config.yaml
n_layer: 11
d_model: 256
n_head: 6
n_kv_head: 6
head_dim: 32
d_mlp: 1024
vocab_size: 2048
activation: "squared_relu"
norm: "rmsnorm"
norm_place: "pre"
norm_eps: 1e-06
positions: "rope"
rope_base: 261000.0
rope_fraction: 1.0
qk_norm: true
attn_scale: 0.177
bias: "none"
tie_embeddings: false
parallel_block: false
extras: ["local attention windows", "exclusive self-attention", "value residuals", "learned residual scales", "capped logits"]
init: "uniform"
init_std_qkv: 0.0408
init_std_o: 0.0472
init_std_up: 0.0408
init_std_down: 0.0
optimizer: "muon_variant"
lr: 0.00616
weight_decay: 0.055
lr_head: 0.00549
warmup_steps: 45
schedule: "wsd"
decay_fraction: 1.0
decay_shape: "pow"
final_lr_fraction: 0.0
batch_tokens: [65536, 131072, 262144]
seq_len: 1024
doc_mask: true
train_tokens: 597600000
steps: 4455
dataset: "wikipedia_en"
Each number is 50 + 15 x the weight over its row's rms, rounded and kept within 0 to 99. Layers, rows and columns count from 0. The size before them is the row's rms in percent of the matrix's.

# up: layer 6 MLP up, 1024x256, rms 0.073, rows 338-364, columns 0-127
# down: layer 6 MLP down (transposed), 1024x256, rms 0.0163, rows 338-364, columns 0-127
up338 099:53 44 59 34 56 72 33 38 55 57 29 72 47 40 56 69 62 45 12 53 58 63 43 07 59 49 48 58 56 43 47 52 42 48 52 55 45 34 46 51 64 53 47 48 59 56 77 51 37 75 50 53 47 29 50 55 96 31 55 52 34 63 62 24 67 54 40 65 53 45 68 60 70 65 64 56 67 43 44 42 58 45 43 25 54 39 71 56 14 42 35 21 57 64 51 28 33 32 68 69 39 41 53 22 38 29 22 92 28 52 29 74 70 27 38 50 43 36 47 63 50 42 62 46 51 81 35 59
down338 101:62 54 34 25 38 35 39 61 35 68 55 51 61 65 42 52 48 43 66 53 40 46 59 43 33 42 59 56 45 77 45 29 68 68 39 51 44 48 59 30 44 52 74 37 34 45 49 54 34 52 35 44 36 29 47 66 54 54 36 79 66 33 57 47 63 57 44 58 51 43 81 51 59 64 63 49 70 56 40 53 50 49 27 43 42 63 42 27 42 65 49 56 48 66 68 45 60 77 44 61 57 49 59 42 45 31 63 49 46 20 50 39 38 74 56 76 52 63 64 49 26 32 52 52 73 68 24 53
up339 099:70 44 41 60 41 59 52 35 42 46 50 19 30 55 68 58 66 67 51 31 18 49 54 45 39 34 58 48 47 42 60 49 60 07 47 54 63 49 55 70 54 45 76 42 43 48 52 50 61 54 55 44 59 45 51 54 50 18 50 34 51 46 58 59 44 37 43 33 68 43 56 31 61 72 52 56 49 36 62 29 55 59 72 33 52 50 75 62 44 75 73 37 38 40 40 53 55 59 61 58 55 51 43 55 57 46 75 45 73 60 54 54 36 45 46 61 45 43 51 59 04 77 39 32 53 19 53 30
down339 094:56 47 50 33 56 85 44 49 59 55 13 62 56 35 60 71 57 47 40 39 26 83 34 73 55 48 63 17 40 51 53 73 39 45 54 60 50 47 75 21 33 58 34 35 35 46 68 64 67 32 43 57 47 48 55 71 53 37 44 54 49 39 50 40 54 47 50 50 48 35 48 35 43 53 57 56 53 51 77 36 45 34 45 48 71 71 44 47 73 54 32 49 31 78 43 22 78 49 48 66 50 18 54 53 32 44 32 60 32 25 68 48 38 70 23 52 64 54 32 33 49 70 36 56 28 36 32 41
up340 094:58 32 54 62 49 33 51 66 22 13 41 40 86 72 60 44 31 61 57 30 50 33 39 40 60 70 78 57 53 52 36 33 42 35 54 53 65 56 43 35 54 51 57 63 21 66 43 56 56 45 66 60 67 42 30 49 34 36 56 42 49 23 34 39 53 51 56 25 69 62 49 39 31 73 59 42 41 39 88 49 52 15 47 72 37 60 40 47 59 64 48 60 35 65 36 70 38 74 49 00 42 56 45 79 48 50 49 20 50 38 50 66 60 78 55 33 45 47 68 68 85 59 76 36 48 42 41 68
down340 095:23 29 49 33 62 39 27 43 66 62 77 66 56 50 70 43 39 80 56 44 45 32 52 66 37 64 71 69 54 41 66 47 57 49 36 57 71 32 58 70 77 50 56 56 66 53 38 42 61 43 54 28 34 54 62 35 60 56 28 35 37 47 66 69 47 44 66 42 40 46 42 51 33 78 52 51 48 51 35 57 72 63 43 18 54 39 52 43 59 36 58 41 64 52 38 37 47 23 57 76 81 72 38 23 42 52 34 68 42 49 82 44 26 44 58 71 46 51 39 57 59 70 54 54 57 72 42 37
up341 102:47 45 40 51 45 32 45 64 43 59 47 59 51 66 53 51 34 63 19 54 82 31 43 62 58 69 42 78 42 25 70 45 53 46 62 21 50 57 18 53 36 62 50 67 55 57 59 45 65 38 58 33 64 62 66 36 23 57 41 74 36 44 34 37 36 51 20 55 28 57 66 67 58 75 55 67 26 14 69 52 26 40 52 47 47 58 58 53 87 62 35 62 60 59 01 59 22 64 33 55 67 50 46 47 43 60 32 47 45 36 38 55 56 51 69 42 49 38 37 37 50 39 63 56 44 45 50 83
down341 100:64 76 51 56 37 49 47 67 45 67 52 76 67 64 43 64 32 39 29 44 47 59 47 73 48 46 24 47 34 36 66 73 30 53 79 61 52 71 77 38 48 24 64 77 52 15 38 36 55 38 47 53 47 38 79 54 50 54 52 37 52 57 45 53 19 41 39 51 45 53 53 09 19 62 52 65 17 54 57 58 64 41 59 66 99 66 43 47 48 39 50 62 45 63 59 56 53 55 61 56 49 42 34 72 35 55 54 50 54 51 47 49 45 85 44 32 47 66 52 50 39 06 57 42 41 68 82 74
up342 103:30 19 49 36 36 58 66 61 56 49 27 76 68 46 61 51 27 72 71 70 44 62 52 84 61 37 68 29 49 41 51 49 21 66 39 76 21 62 54 33 36 46 35 44 43 62 52 57 71 42 30 24 42 23 75 44 49 39 47 68 28 72 70 30 48 59 62 59 72 40 37 25 70 51 29 29 60 65 43 24 28 79 59 44 75 85 65 50 46 55 51 45 61 36 46 49 64 54 34 50 35 37 43 57 47 46 74 55 25 53 40 44 31 34 75 55 54 48 72 44 35 32 38 57 56 52 51 55
down342 101:30 60 50 40 41 26 42 32 38 51 31 74 60 27 75 47 67 73 32 67 62 35 62 78 65 60 39 34 45 59 51 49 57 62 34 46 46 53 39 26 16 64 51 51 23 33 54 70 17 74 49 35 36 47 58 49 49 62 48 40 58 37 59 40 27 33 11 54 28 69 49 52 33 68 53 25 66 40 44 34 59 28 44 43 51 41 73 52 62 63 57 57 53 58 74 54 50 50 74 61 62 48 30 61 36 31 43 39 35 22 62 45 55 46 31 42 52 18 16 39 64 51 58 49 99 62 73 55
up343 110:77 37 73 43 34 49 55 35 59 85 34 25 27 47 52 79 46 57 39 47 64 88 51 47 52 59 50 38 43 36 48 54 33 22 60 50 68 34 57 71 42 16 31 86 68 55 51 47 75 25 49 66 41 48 36 59 66 47 57 66 45 37 51 56 36 52 49 37 44 52 35 72 39 41 41 70 60 61 73 33 50 60 61 66 10 60 40 49 31 39 53 57 50 38 54 39 56 53 71 25 48 43 58 36 55 32 43 70 59 58 63 62 46 46 12 52 73 55 48 35 17 71 70 37 27 66 38 50
down343 106:57 53 19 64 59 57 45 35 30 54 53 36 59 36 15 69 44 53 45 48 53 42 65 78 34 63 51 41 30 60 45 35 34 47 53 47 60 50 46 60 38 83 69 42 87 36 48 62 35 70 42 43 42 61 42 76 50 58 59 45 59 25 35 52 40 50 44 55 41 33 70 60 63 44 33 44 53 42 36 47 55 18 33 69 33 49 55 63 38 45 72 56 74 29 41 52 48 49 40 33 34 65 57 60 41 40 30 59 58 70 32 57 47 29 64 38 31 40 36 62 75 41 19 52 52 54 65 31
up344 109:70 49 55 54 61 61 77 44 65 41 39 62 51 74 53 72 70 49 75 54 93 66 53 53 31 32 34 72 64 40 26 48 77 43 44 39 75 37 61 32 30 48 53 58 57 47 62 60 33 54 55 34 45 34 65 48 74 49 51 40 62 41 62 48 46 54 51 44 60 42 48 48 67 49 74 69 71 64 53 30 16 42 29 44 38 71 33 47 36 40 52 52 14 62 51 44 49 69 55 47 21 48 59 52 60 38 44 36 54 57 54 62 17 62 24 33 18 57 49 53 50 60 66 88 42 48 52 58
down344 103:49 58 60 46 59 62 66 52 68 73 37 23 39 44 65 33 57 49 63 53 41 45 33 62 50 58 00 39 52 44 73 57 45 35 43 35 54 52 49 46 46 48 72 58 50 38 74 35 39 46 31 49 32 36 45 62 55 43 22 40 55 56 86 56 60 33 18 38 53 71 35 25 64 68 37 55 55 52 52 42 79 59 33 60 45 17 59 43 74 57 42 58 50 38 78 27 76 52 76 45 47 55 50 51 47 63 18 50 68 43 68 42 35 25 56 49 33 54 69 26 52 52 38 57 41 51 44 62
up345 106:61 70 52 54 55 67 39 44 47 65 23 52 51 00 32 41 43 54 40 54 80 67 52 58 47 42 47 50 69 55 58 58 64 39 42 34 33 41 54 55 36 24 29 62 50 51 31 53 42 14 47 61 53 65 28 80 47 49 60 49 62 51 67 49 40 45 32 20 57 34 52 54 37 34 57 49 35 47 42 54 51 39 58 65 77 62 39 68 75 56 45 55 53 49 54 63 61 29 48 71 47 34 19 45 51 52 44 47 28 56 82 57 74 44 53 45 61 46 37 39 63 61 37 55 64 45 43 33
down345 103:53 41 26 59 56 59 44 62 44 61 36 37 45 39 40 63 59 52 54 41 63 51 68 63 22 44 57 58 48 54 47 51 76 48 63 68 47 34 49 74 32 44 33 52 57 33 44 41 59 55 52 47 38 38 53 47 78 53 75 59 54 46 50 41 57 50 48 43 57 44 71 38 54 30 59 66 49 29 64 75 63 67 50 50 66 49 63 66 44 73 66 84 57 37 62 62 61 45 66 20 58 85 64 13 70 29 43 51 39 72 41 63 68 80 24 29 27 40 67 50 99 25 68 66 48 61 67 53
up346 099:42 73 61 54 60 38 31 25 36 59 39 66 46 49 57 38 58 59 36 33 57 56 40 42 58 64 41 30 40 17 34 70 62 42 24 52 23 60 44 40 57 68 47 37 26 55 58 56 49 47 12 68 27 30 22 59 33 58 56 55 73 45 57 60 62 70 28 23 53 20 51 47 46 59 51 57 61 54 15 45 73 32 58 37 42 62 42 28 52 55 55 52 45 61 34 62 49 53 43 47 57 67 84 64 64 75 49 73 51 54 58 41 33 65 37 61 50 29 80 33 39 51 46 63 75 43 35 50
down346 102:54 49 71 63 58 43 44 10 40 49 56 43 64 35 45 61 70 82 58 65 41 66 68 64 18 31 49 64 46 46 49 15 37 33 44 28 61 49 51 42 59 56 35 68 66 58 38 60 45 57 62 47 42 23 27 72 68 35 47 42 51 73 57 59 46 48 36 70 41 80 49 44 43 49 58 22 42 49 60 64 64 49 37 62 56 62 70 53 50 69 47 32 61 60 64 51 81 60 47 27 47 21 50 33 52 15 29 41 54 42 59 62 64 39 36 74 45 48 32 67 61 63 35 30 42 42 52 63
up347 099:26 58 70 54 41 52 79 35 46 49 41 64 24 26 44 60 55 81 24 42 44 49 62 67 53 29 49 53 66 60 49 30 36 55 55 47 77 30 35 30 36 52 52 63 51 86 68 46 64 64 50 57 55 59 21 41 57 70 45 40 69 58 42 50 49 36 22 38 52 59 64 36 63 76 93 49 58 42 62 69 54 45 41 20 41 30 51 35 61 38 35 45 20 53 45 68 56 45 32 55 22 55 36 55 54 51 46 40 46 82 74 30 53 66 67 52 43 58 73 70 45 55 52 38 55 47 43 49
down347 098:30 40 20 60 39 62 35 26 37 51 59 49 21 62 48 42 54 14 59 52 60 58 58 62 57 38 60 73 55 53 54 52 34 61 63 42 32 27 53 24 64 78 49 66 72 26 34 60 54 63 52 62 59 38 68 42 52 43 42 40 48 48 51 62 60 34 30 65 59 81 58 64 54 48 60 38 44 67 36 56 44 12 57 50 86 55 50 42 33 58 55 69 65 54 40 42 40 67 92 44 67 29 64 62 43 35 66 70 36 41 41 84 47 63 36 48 48 44 84 59 38 51 44 30 66 50 57 49
up348 112:34 54 55 31 40 62 49 52 58 43 58 49 41 39 76 53 32 41 48 54 27 30 47 38 58 52 45 27 37 65 58 45 39 36 63 14 53 44 48 50 40 41 66 64 26 38 39 46 68 42 43 53 64 67 46 82 51 75 64 68 51 52 44 48 56 56 17 61 39 42 32 65 64 91 38 45 46 40 52 46 29 49 88 54 60 60 42 15 46 40 24 65 43 70 40 53 43 66 55 56 35 57 69 53 50 47 44 42 52 39 37 31 60 57 41 17 30 34 61 53 39 67 50 49 43 79 49 31
down348 104:58 56 56 51 48 54 48 42 54 50 65 59 27 80 62 51 14 49 52 65 48 46 65 57 63 26 48 62 34 59 54 45 54 38 74 46 52 48 49 72 47 62 59 55 56 40 72 47 42 60 63 52 36 70 34 29 72 50 44 54 68 37 18 51 53 64 54 62 08 42 41 64 30 73 47 50 53 58 64 47 40 46 75 49 58 25 52 52 58 33 26 64 16 46 46 34 46 48 33 41 33 31 62 42 71 58 55 62 34 28 54 50 57 66 25 39 23 82 49 63 32 37 47 56 52 51 56 58
up349 111:52 52 45 36 59 76 45 51 42 61 50 59 50 45 82 71 38 34 46 53 46 57 48 35 40 48 66 31 50 54 73 52 47 59 53 21 50 70 67 39 43 32 35 57 22 27 53 33 43 67 55 44 50 45 48 58 36 64 29 55 53 36 84 38 46 36 68 31 61 35 28 52 43 46 59 64 62 42 65 71 67 09 48 57 32 52 31 52 46 67 46 56 41 54 51 58 64 80 58 50 26 67 28 49 41 99 58 52 41 47 62 41 46 64 55 56 72 58 83 69 60 41 76 45 57 43 62 52
down349 103:54 48 63 43 57 18 65 31 25 53 51 35 48 58 34 45 71 04 33 58 39 49 67 44 50 67 27 49 61 40 22 50 57 52 54 62 59 26 60 68 45 58 16 51 75 27 64 43 26 61 50 60 46 54 63 57 29 24 49 52 48 56 54 73 45 68 58 48 35 59 41 54 61 73 66 34 42 42 90 49 56 65 77 62 29 52 38 48 48 51 43 36 59 35 43 58 77 60 41 43 49 56 44 33 65 53 41 59 53 38 48 77 53 45 47 39 70 69 72 29 64 43 71 76 62 19 53 43
up350 109:51 81 47 39 48 41 39 51 49 27 43 25 40 51 48 40 28 39 55 63 30 56 30 47 46 38 50 33 48 50 33 69 43 47 39 67 35 36 47 62 31 52 59 48 48 57 45 42 47 47 48 67 72 22 47 62 45 36 54 41 79 46 71 36 35 56 25 47 64 66 52 54 58 48 50 37 55 12 54 61 57 55 70 78 43 67 36 69 60 41 26 38 48 59 44 49 60 60 59 19 40 40 70 42 57 58 39 52 50 57 35 47 40 70 64 67 28 38 48 51 60 89 66 24 60 38 73 39
down350 105:31 53 44 60 73 39 40 54 57 40 55 66 85 64 41 46 36 51 28 39 26 34 61 54 41 75 23 51 55 64 67 40 50 55 41 61 76 53 56 67 70 50 32 19 37 79 57 52 46 58 44 29 55 69 67 57 66 59 31 53 44 66 42 44 45 56 57 50 66 69 57 48 40 44 34 52 63 66 53 63 45 57 72 61 21 30 20 70 27 38 38 50 56 53 41 53 56 51 52 58 50 49 68 22 34 47 45 39 51 77 55 44 35 59 33 48 35 66 53 45 43 40 53 37 56 46 61 36
up351 096:49 23 51 41 53 27 48 53 60 26 76 74 60 40 49 86 39 44 30 16 59 42 74 71 66 26 15 61 72 42 20 50 43 31 48 53 47 38 37 61 47 36 54 62 71 62 51 60 29 43 53 40 57 65 73 67 53 48 25 38 29 65 33 61 77 55 56 34 27 67 63 39 36 32 58 34 56 38 48 44 75 41 57 55 45 45 25 24 55 60 55 39 47 50 38 33 48 51 75 34 78 49 44 50 50 41 68 36 68 47 51 52 39 67 51 79 64 49 60 52 35 22 62 45 57 70 59 07
down351 097:65 59 39 63 32 40 61 55 49 36 50 28 42 32 81 36 48 35 62 56 46 79 53 42 63 58 86 43 38 62 36 50 51 68 33 68 56 53 67 18 56 37 57 61 31 45 59 31 38 62 25 82 34 38 65 47 43 52 52 58 48 47 54 44 43 67 68 64 46 49 23 72 61 65 55 59 49 49 46 53 62 49 20 37 58 56 43 51 59 66 69 47 52 59 81 36 75 57 39 80 70 54 64 57 51 39 49 55 38 66 45 45 54 48 90 58 55 46 54 68 43 44 19 38 45 32 53 75
up352 096:63 50 67 49 57 53 33 52 54 34 39 26 73 45 40 33 59 44 38 55 51 49 45 47 73 45 52 52 41 59 28 53 34 44 78 40 59 51 34 39 41 28 65 45 74 61 45 57 66 28 41 57 64 54 42 38 67 32 22 59 35 56 53 55 42 36 60 67 46 52 47 63 41 70 55 45 55 67 65 65 39 58 73 59 64 50 44 62 41 58 49 43 46 71 40 43 39 18 47 86 39 67 29 50 69 48 71 53 60 61 48 71 50 40 31 50 75 24 36 35 41 55 85 46 55 53 23 42
down352 098:67 30 49 73 64 69 37 44 70 22 71 78 50 64 56 34 47 46 12 31 68 47 62 64 23 31 52 12 62 45 84 73 58 41 53 45 43 52 39 39 56 47 10 49 36 51 31 64 38 40 64 40 42 34 61 54 44 77 61 26 26 54 29 86 61 57 48 55 49 75 33 42 56 37 60 47 67 41 41 78 51 40 36 53 40 48 55 53 74 74 42 52 45 35 63 82 58 62 57 51 50 53 43 46 71 24 56 48 55 40 81 29 54 56 54 32 60 36 64 64 46 53 46 40 60 57 72 71
up353 112:54 39 29 38 43 46 42 31 57 35 59 48 61 36 17 43 53 49 63 75 50 43 68 23 68 44 43 39 38 58 39 53 48 58 54 39 46 22 53 54 58 24 41 54 40 61 44 59 51 69 53 38 65 77 45 28 22 54 25 54 50 55 62 23 44 65 75 40 56 61 39 43 42 66 63 68 59 19 42 28 50 51 55 34 42 44 26 32 36 59 78 21 85 57 58 54 76 52 57 69 58 57 72 59 39 79 35 64 44 63 38 41 33 43 21 45 47 73 73 71 45 68 76 47 51 65 42 50
down353 103:63 49 26 42 50 65 45 19 60 71 80 42 32 44 64 53 64 40 48 57 26 61 39 58 45 57 40 28 38 35 50 52 50 35 34 74 51 46 21 50 43 47 41 48 61 47 46 44 61 63 36 41 54 74 58 25 71 38 44 23 51 44 61 53 47 48 69 62 50 66 58 34 46 55 29 36 62 48 29 28 79 48 71 50 48 65 40 40 68 72 75 47 75 74 45 53 50 37 37 61 41 39 45 32 68 38 83 75 65 59 61 58 04 56 52 55 59 49 73 49 39 52 80 67 67 46 28 45
up354 094:58 51 73 39 40 40 28 58 81 52 58 35 61 23 53 23 60 35 30 51 39 61 38 53 58 53 77 64 46 33 41 48 61 51 39 38 50 42 56 77 55 14 58 28 38 53 63 58 44 30 57 56 33 50 37 65 34 69 41 29 79 38 39 58 48 51 45 49 46 25 45 39 49 69 54 59 68 63 64 41 63 67 21 60 64 41 46 51 15 60 47 23 35 31 44 57 34 44 41 26 54 46 70 32 58 52 60 82 40 47 36 82 53 53 34 58 53 29 41 71 35 56 25 42 81 34 52 37
down354 098:40 53 36 55 47 61 64 34 75 77 58 51 49 60 17 65 45 39 60 36 37 43 33 58 63 19 28 47 43 73 47 49 24 62 45 57 49 37 17 45 45 74 35 40 51 51 52 77 22 40 34 59 50 57 38 31 59 41 74 44 59 68 56 41 56 52 71 37 40 74 88 62 23 58 49 59 42 84 57 50 05 48 51 53 59 62 54 26 41 84 42 58 58 63 44 36 15 43 36 39 57 45 55 41 20 53 67 49 68 45 95 45 46 67 22 32 46 53 58 49 56 68 49 66 62 28 71 45
up355 102:64 75 32 54 30 42 46 38 37 37 29 54 34 45 75 55 86 43 54 78 56 28 51 48 53 55 25 51 68 40 24 56 90 47 62 44 80 39 54 32 38 37 54 37 31 94 77 56 40 68 47 60 58 33 43 58 32 34 40 56 20 62 38 47 46 57 69 45 36 54 45 38 59 41 69 78 56 58 53 57 43 70 70 24 36 80 50 65 55 38 30 48 74 32 75 66 48 48 65 39 66 53 62 54 40 63 48 74 77 27 45 52 46 34 45 54 23 56 60 48 79 54 17 49 71 44 59 52
down355 097:32 48 65 33 45 55 50 65 34 57 63 69 52 64 66 46 31 37 58 43 40 50 59 39 45 70 72 35 60 50 65 73 27 43 59 73 21 59 53 38 45 57 49 29 49 41 31 40 44 51 51 61 67 31 48 24 53 29 64 55 67 57 71 66 34 65 55 79 55 52 14 52 43 61 63 54 67 52 40 42 45 42 62 50 33 56 57 56 44 52 48 65 64 68 61 78 77 63 41 50 41 23 42 46 55 51 29 26 44 62 59 53 43 49 42 77 38 50 45 55 24 59 53 62 35 65 33 75
up356 095:55 43 74 41 64 46 40 60 46 77 42 38 64 69 21 62 48 49 58 47 71 62 62 48 85 42 47 36 62 52 56 49 42 56 70 49 54 36 49 53 64 47 29 80 47 69 60 42 39 69 44 60 54 36 34 63 80 68 34 35 51 29 43 44 43 49 52 63 30 61 58 57 45 46 58 61 72 37 60 40 44 81 49 48 37 40 26 72 59 66 48 61 74 27 76 62 64 46 35 39 56 49 35 47 31 46 30 60 66 99 34 79 58 44 50 50 76 53 46 70 60 55 60 73 58 29 19 53
down356 098:55 86 66 57 62 60 38 50 58 27 61 71 47 64 53 58 41 16 52 47 67 52 55 63 38 65 49 61 68 53 29 55 33 36 29 34 45 45 73 61 32 26 55 37 49 54 71 61 43 51 27 51 43 49 65 47 84 35 53 68 64 47 65 47 63 48 75 30 61 49 16 54 50 19 53 35 37 47 45 42 47 35 30 57 70 46 71 45 62 52 31 64 54 36 48 67 22 59 54 36 45 59 35 28 61 44 55 66 54 49 51 47 56 23 92 62 41 60 29 56 41 36 45 70 62 60 06 52
up357 093:60 45 28 50 72 44 55 59 66 27 38 20 61 39 31 36 38 56 31 38 22 46 34 42 46 38 28 32 53 72 26 57 49 67 43 60 50 16 34 46 46 46 51 69 43 56 52 38 33 48 54 61 52 41 44 71 52 63 49 61 45 60 70 55 69 37 47 63 56 34 00 87 73 37 38 63 42 38 53 14 83 53 53 44 55 52 49 70 61 52 44 49 58 66 69 52 63 62 49 38 63 63 55 53 55 48 58 39 35 66 36 36 59 64 46 49 42 20 38 55 64 38 37 32 28 65 35 61
down357 098:32 58 43 35 69 57 41 69 43 44 54 42 72 72 59 77 65 22 68 62 42 48 51 49 44 68 49 66 54 51 42 64 30 54 44 39 41 51 51 67 46 26 31 63 49 42 48 31 45 50 56 55 40 67 50 48 71 42 30 64 48 50 73 34 36 36 59 52 82 29 51 51 33 36 51 52 27 64 48 30 65 62 86 55 66 43 80 54 33 02 56 48 92 50 65 10 14 48 72 38 33 86 17 48 53 80 47 08 59 49 66 49 65 48 22 32 50 37 67 45 38 43 49 50 52 44 40 64
up358 100:74 44 84 33 56 54 41 39 65 22 64 35 47 48 36 60 21 64 68 25 38 25 67 56 81 47 32 27 51 27 58 64 28 34 45 46 42 49 59 18 37 37 50 80 26 50 59 42 64 55 57 23 48 56 67 43 55 44 74 05 48 28 53 37 28 46 56 17 53 58 79 66 38 69 42 39 56 32 33 73 60 51 37 41 34 56 51 16 48 48 62 43 10 52 38 69 54 16 34 28 43 56 42 46 25 59 66 61 21 51 48 59 50 51 36 59 61 68 60 66 43 25 61 17 38 53 37 17
down358 098:43 51 46 50 72 68 46 52 35 25 32 68 44 61 46 85 54 58 39 61 64 54 47 43 71 44 43 51 58 47 46 65 52 51 52 52 66 48 52 56 69 11 51 40 25 44 54 55 48 28 69 73 34 73 94 45 56 68 29 37 47 43 24 38 78 65 70 57 42 60 50 42 46 43 34 62 45 55 54 49 60 51 47 23 67 65 87 75 68 60 30 48 51 31 89 60 42 42 66 54 73 35 51 47 57 51 24 59 35 66 71 31 66 24 29 47 66 27 38 52 19 80 37 51 47 46 20 66
up359 096:41 23 55 28 50 48 35 41 26 75 52 39 64 52 50 39 41 64 62 10 29 39 45 52 77 45 62 52 51 52 58 48 60 80 41 52 26 57 31 63 57 59 58 38 44 49 42 41 42 70 46 24 45 23 68 29 37 66 64 34 73 45 52 57 51 51 67 67 44 46 48 34 39 35 48 56 58 41 39 36 47 59 30 53 63 46 44 48 33 55 51 24 18 40 44 71 70 78 25 54 73 36 63 41 72 62 52 46 36 38 37 29 45 55 11 08 34 33 35 69 34 41 42 66 39 33 44 74
down359 090:61 42 11 45 51 40 48 56 55 56 45 39 08 60 55 51 44 43 56 71 48 36 49 46 80 44 67 58 54 49 34 67 84 42 43 73 31 18 40 36 51 64 34 38 25 30 43 86 34 58 40 31 62 58 43 44 52 21 53 28 55 37 69 50 53 34 48 30 31 43 61 58 35 63 28 43 62 25 55 52 79 36 51 48 75 43 73 63 44 58 77 73 61 40 62 35 56 24 51 68 48 32 52 48 35 50 73 17 38 45 71 81 61 33 73 70 48 51 54 40 57 50 52 71 31 19 63 34
up360 097:39 63 44 59 59 44 53 40 61 56 25 30 39 56 54 43 57 67 67 67 53 60 51 88 78 46 58 15 54 65 26 42 58 73 60 40 47 49 63 28 66 46 58 49 70 34 56 38 50 92 26 41 42 61 36 65 77 66 81 41 72 63 58 21 56 45 72 25 45 35 58 44 34 33 55 84 51 19 32 61 52 47 36 27 48 51 36 72 49 56 36 35 55 68 63 34 55 31 43 71 29 33 46 58 51 60 56 67 58 36 43 59 57 21 54 54 38 44 30 66 63 60 56 38 38 51 44 86
down360 096:52 47 24 60 95 65 46 39 53 69 37 58 50 57 62 35 37 44 26 59 67 53 45 44 53 65 30 48 64 38 75 77 65 60 67 62 86 32 49 37 36 40 57 53 56 27 38 26 61 25 61 65 53 45 65 45 52 73 49 68 72 43 48 45 51 52 68 62 62 41 48 57 34 30 56 30 74 40 24 43 56 22 71 61 45 63 75 39 34 40 35 33 39 43 45 29 66 00 56 47 80 24 23 64 53 57 62 58 67 47 56 66 48 32 70 77 39 40 45 79 41 47 87 48 32 52 35 51
up361 102:60 61 57 27 26 39 69 62 49 52 47 28 63 62 31 30 59 48 44 79 44 47 66 63 46 35 48 30 65 40 56 16 52 44 34 45 65 53 68 56 58 30 49 67 50 17 49 43 66 45 43 46 56 77 29 31 61 40 45 48 35 76 50 38 80 48 70 46 74 47 70 50 57 61 54 71 42 73 49 63 53 49 79 45 34 52 57 42 36 32 83 46 52 38 34 25 67 69 56 43 52 56 45 61 49 82 49 51 54 51 76 55 44 81 84 49 51 44 37 63 38 53 60 34 18 53 59 51
down361 101:78 51 67 30 45 56 39 59 70 48 40 53 39 51 43 63 47 51 56 45 43 31 69 52 50 32 61 37 40 56 59 79 60 29 62 50 62 35 51 56 66 50 67 46 28 59 40 16 60 17 59 41 52 58 38 24 61 48 46 43 63 57 65 44 47 50 10 59 32 71 49 43 63 50 50 61 61 55 61 67 50 66 41 60 72 47 59 68 51 00 53 55 66 46 57 47 58 64 36 41 55 45 45 28 24 55 49 51 42 60 70 61 25 15 65 43 52 70 44 53 49 88 73 50 54 63 52 49
up362 114:41 37 31 58 30 47 44 61 35 82 22 33 45 57 35 55 51 55 34 56 62 54 72 55 51 27 75 43 43 49 39 50 66 57 38 28 72 43 61 19 23 28 39 46 62 37 43 31 33 55 52 63 54 59 34 70 48 30 35 51 75 32 58 32 47 60 55 40 72 25 33 41 28 38 41 70 68 66 54 40 72 20 45 39 44 49 56 50 43 52 06 20 59 47 32 48 55 46 59 43 13 45 49 42 40 62 45 25 34 25 41 29 52 36 56 35 72 44 06 64 38 23 65 35 62 34 58 77
down362 106:49 45 43 51 48 56 49 98 68 32 52 55 59 10 36 37 27 46 49 33 51 71 36 00 48 78 10 54 47 64 60 38 60 53 43 58 55 84 49 49 60 52 59 67 45 28 98 40 45 42 36 21 32 55 62 03 46 32 69 43 82 51 60 40 65 62 43 22 56 59 52 51 63 69 54 40 55 72 54 46 80 36 45 34 62 18 61 64 56 40 63 14 44 53 56 64 66 47 42 72 57 61 50 43 47 48 55 53 56 55 54 44 72 68 56 46 64 46 53 37 37 73 52 50 33 49 65 75
up363 094:52 55 78 40 52 51 76 56 53 30 60 41 58 26 53 62 59 58 74 26 40 62 61 67 58 33 47 45 46 66 59 56 45 72 16 43 54 34 66 61 59 44 43 32 35 61 51 39 61 71 84 49 70 27 14 68 89 51 54 43 34 34 45 59 70 47 51 53 47 55 50 59 51 79 61 52 33 49 53 49 43 42 67 32 65 37 45 61 56 52 41 66 77 53 39 54 69 60 66 56 37 64 35 36 51 39 38 75 27 59 65 28 56 58 11 71 34 39 49 24 35 26 49 44 22 36 60 35
down363 099:51 37 84 36 73 32 52 35 53 30 39 40 49 60 33 45 44 53 27 47 62 69 48 51 42 80 39 28 47 42 38 26 25 63 46 34 50 66 54 53 36 35 12 64 43 81 38 40 47 64 55 66 49 39 45 65 54 26 53 68 55 49 43 67 12 52 49 66 21 42 53 38 51 58 62 50 26 37 43 56 35 48 50 35 29 45 24 31 93 37 48 39 44 33 68 43 56 32 70 47 62 98 38 52 88 22 59 20 36 61 57 40 31 23 65 52 68 51 35 39 35 83 18 60 63 43 55 42
up364 093:49 71 66 64 43 71 76 55 36 38 53 51 46 56 62 45 65 50 66 59 62 50 37 16 55 77 24 37 46 36 55 43 24 45 57 52 47 48 55 76 44 07 12 77 52 26 65 50 41 56 42 46 55 56 53 57 31 66 49 62 76 52 42 41 47 31 70 46 24 64 65 44 31 49 28 71 06 54 56 62 61 41 46 12 39 53 53 54 54 49 23 56 73 52 31 55 36 63 76 47 46 46 80 53 46 32 51 53 37 56 60 40 44 47 37 75 58 62 53 52 61 34 40 58 56 39 62 44
down364 097:39 66 60 52 59 52 37 36 55 79 40 53 72 50 16 19 45 39 50 55 67 60 46 54 51 62 51 59 45 55 69 60 67 63 44 38 59 70 58 38 45 59 52 58 57 45 59 59 58 58 59 30 35 34 69 61 53 45 30 62 77 54 37 42 71 53 73 47 64 45 49 72 60 26 34 30 57 66 63 44 52 53 72 42 29 49 41 49 42 51 50 53 59 84 41 54 76 20 47 35 45 75 53 50 74 60 63 19 28 83 23 54 76 63 61 52 45 35 47 37 37 74 39 61 78 69 85 47